Each number is 500 + 25 x the weight over its row's rms, rounded and kept within 0 to 999. Layers, rows and columns count from 0. Numbers have three digits each. The size before them is the row's rms in percent of the matrix's.

# down: layer 5 MLP down (transposed), 384x96, rms 0.106, rows 60-73, columns 0-95
# up: layer 5 MLP up, 384x96, rms 0.124, rows 61-74, columns 0-95
down60 100:507461497498527488562487504434542513508493523528482490486530495494472494483501474496526498495519461499507538492503468492511513486473528468514555472452454522493530497541498537496456475522472475508519525500474544526494532509504491499476486483511495504464496465501550504477501517485521558505
up61 100:487514476528481482520469485494476506514448523510537467464549483457456473504507495475484493456538523493559533526478507494495520494529513516512490511537510520516511494517527484550522518486482483493555471517476525518497540495490519507499472509528511520462478484474484506491485511427465496489
down61 099:473529497499519491471521470464479498481521524501518514503504483544452491519492483490512456499510492493513504504461475530435492477498546538480497520463501503513519497525497481470496453511501524513504542500467516503486489486503522524474508484522482547502492530464487489532601486524478535507
up62 104:526481516527503492513498521467535492475505523540514492475501441456496474533486482535533541519464514503512482470526498494497533452496482472494479497524473485491499528517529500536552533503481506509468513481456519433482486553467518508488525525511475530501480532522475507506512532528485481500
down62 114:525487539428478494490526504496505469506516492520509493526503516477489537473473476531517518516518455464533516482500491469471509513503481481477473489498499527503495485494508487449520524554505497485503529530540525524529489509453490514530469494462526532522486514435475505538546518472474480483
up63 107:484490479496489462501498519479511515491466518470530432498531480500501502491491504479549487541497519512479526509492525490538537479526519500485458504486488527549536508477494546495502513471519413485494476487509543498485517566492478517475497493539488527494494502444528510498468505502513496493
down63 104:516478534528455498477489547478500558520505539461516502490492468548472476508484526491477490490483470491504512464496527465487506509524557551503490533500482498503480521489526465513466488517537555533483505482533472474488497478482515525533500481470528482484530507468502508500486524466463476482
up64 100:488504520521539431471473495473491492455493543529483477489468482503506551519540496479477528507464483565500484488451504531522486523494510496483497476560477484507490506491494531509526516489448468515500512500554518474498508514492490506464502508463497506511524492491506475528507465474522520544
down64 093:504457467486491538531490495491535500533492481486531455476540459496480486527477515553541511513500477496515501474504482504460487489483521498488519499506539530524469479542497503506480526478540493506488497476437478474502498517529466544516488507458463473488449538497536497503518530531519521489
up65 090:477476531476504463474480494486507538514489472508499488497496483478511463497445501478467470513486511490513496478483535467500487489432511514515489479517522526493500507517456529499587512530498472556456496511524526522503528531472492501473458514485504495509476464516519528497512502550486536510
down65 088:505488496550475485489518510499502468517533541517458491511516528493509576481504493496519517529523511525499489491520458500504488503511468547478464512461486528498491502470549529537490528511463500465465542471473491460486454503522520450499531482468524505521501520494500514484494530492474455500
up66 094:525502503490506473463555513521460504490504454492499501524507521519478520509496489522500508469484535459499498472499511487506476532510495483515523487487490517486524463476518536530468510490478489499490491441538482548488492486493527515495535559544532461502496461518524527499537438489463540528
down66 098:495526442463490498509529465507511480481526529542511493484465483471480490505496529498534508484472482534525505499527512495473488460476486503513527503515490449486525476522519465511519483547499477505483517541508458473460505507492512539441545480538466484509531505504492495486508560497515517545
up67 102:506488487475505480498476494447533496475450476476585500491550475484518511502482464514454456451482491512481518521525522507500488523480527513499489500514467535541505501479525457495466487475514471511510489467518551475515495483510492498498479521512475471534518495547505497538477507520526503522
down67 097:488499474502535491518489508517505454504530516517474482502483491493463502547511504482506563506542525528532519513501475515473516491523455487473507497474519486471483454470483524495545512507456525468525457493513516543511491486472492484489538438519556518495505489507525499517509456452525490502
up68 098:472522495536469503538487506487473529481533499496470516536509450478509493521463444555503518554518524496541479514503524481459530472499511466444536476517534491504457515551518466467550492497461488521518473479505541491509488486502501492507488510498501511484510501521524522493501484497503473484
down68 106:448493500521525491484509492518467460493478444504539500507491507515520492495498522475501549516551538496503494500548510507492446509490508498500531508497519460487537479474478503467454538450556505489503524499510549469490475467511490501490520477543483507467535501528535503474478510509493532482
up69 091:532514484486499531514495535471472479486490492507504488554463523475500496483445510527483528472516503439504495515523489522485547548469510506492527499460498553536489539554482485497489468468536518506483478471510521533497511540508475495469506517520521476531517513455518472471473486496507483512
down69 089:487471483504540510540520539534528503477528479517480555509494485503525544522534503497467503497499534517507499504463516452480458486508490516508474527525487508504558502488485480495464525482450524455482501554520480469497531512487474475488455464506521499526506480455522489535488522485498469503
up70 097:472465507486522476496505541442534479485466507466481467508526482481493566531498502511476526498527515497497466501466529483505518523490513480488466471524473477528518503527454476506491482482485476501546473484546534500516518498482460515498561496512531464484517498526552486517505477479483513530
down70 101:500497504500516504507528477542522549496578506509475535452480517509507510497501481495484513510484514509538490512450466470482459501532512461491473507527528454494453507492537508482522518476509454514498526538488506493518482504524489520505464488458531442508506503505492512534508472492528459464
up71 093:505497488482510492505484518476476522521519490507519436555497489526494532518498494492519479504517488472499518488544506518468501525520569503443494493501449466492531461499509488450494495517468487494491458497492496529494471521528513525446532529560500537498504514515534501463507528476497483469
down71 085:511480526467525498521484516511487477535463514527480468514487459499527505485504487479490504484500452515495524489508507529472522527488537462523531530473471540516484528469518518501470534503479507530510470490466474495519477487494485568523474502558487500426504519506515480461493561495499507504
up72 108:501526482510500485512494487509528477503453539526489485526476496476460512506493476535463552480470515556518480563529498517513525528531468474492504510485500531528505486533503500489526503526462509475489505493511489467510466477434516519521498529451505509550522522469468487502521510523515477535
down72 104:524450461534475514489537472491462516516514527491487492527479554510484512472461487486525505498523488514543474498499478489519534480496502472529500507470459479511508566500532527522526496546519443511493496529461498463500487503469532503475489485476478562485498510464475504503488523505524516482
up73 099:548497458480532552494550517461538515516506508482484543521494484494491504513491487519501490526501486477492493474522464536493476497516511509486460502527537513468519490490521507496541500531457520454434500510525437466527495521556485508499532532520493491502484495520456509477503495495525521512
down73 086:482460529528503468524542514503506500547490463512511498479537516513501503501515481443502515464488467518541467480472497506461495529470503511483509509520469431494492528542506497531541477530489476531523536497540518509500509448517519545526515490480508488475486500502463490513450489484492518473
up74 100:437489514527483494499483502481547516517513476463501524467486507487498459496469523470507468470533530538517485524514550533498489499530428472501492519490520511515534504486479568533506510496509443513467484491496533520498521496519507498527505540495500479525520518499503532512487498490526444491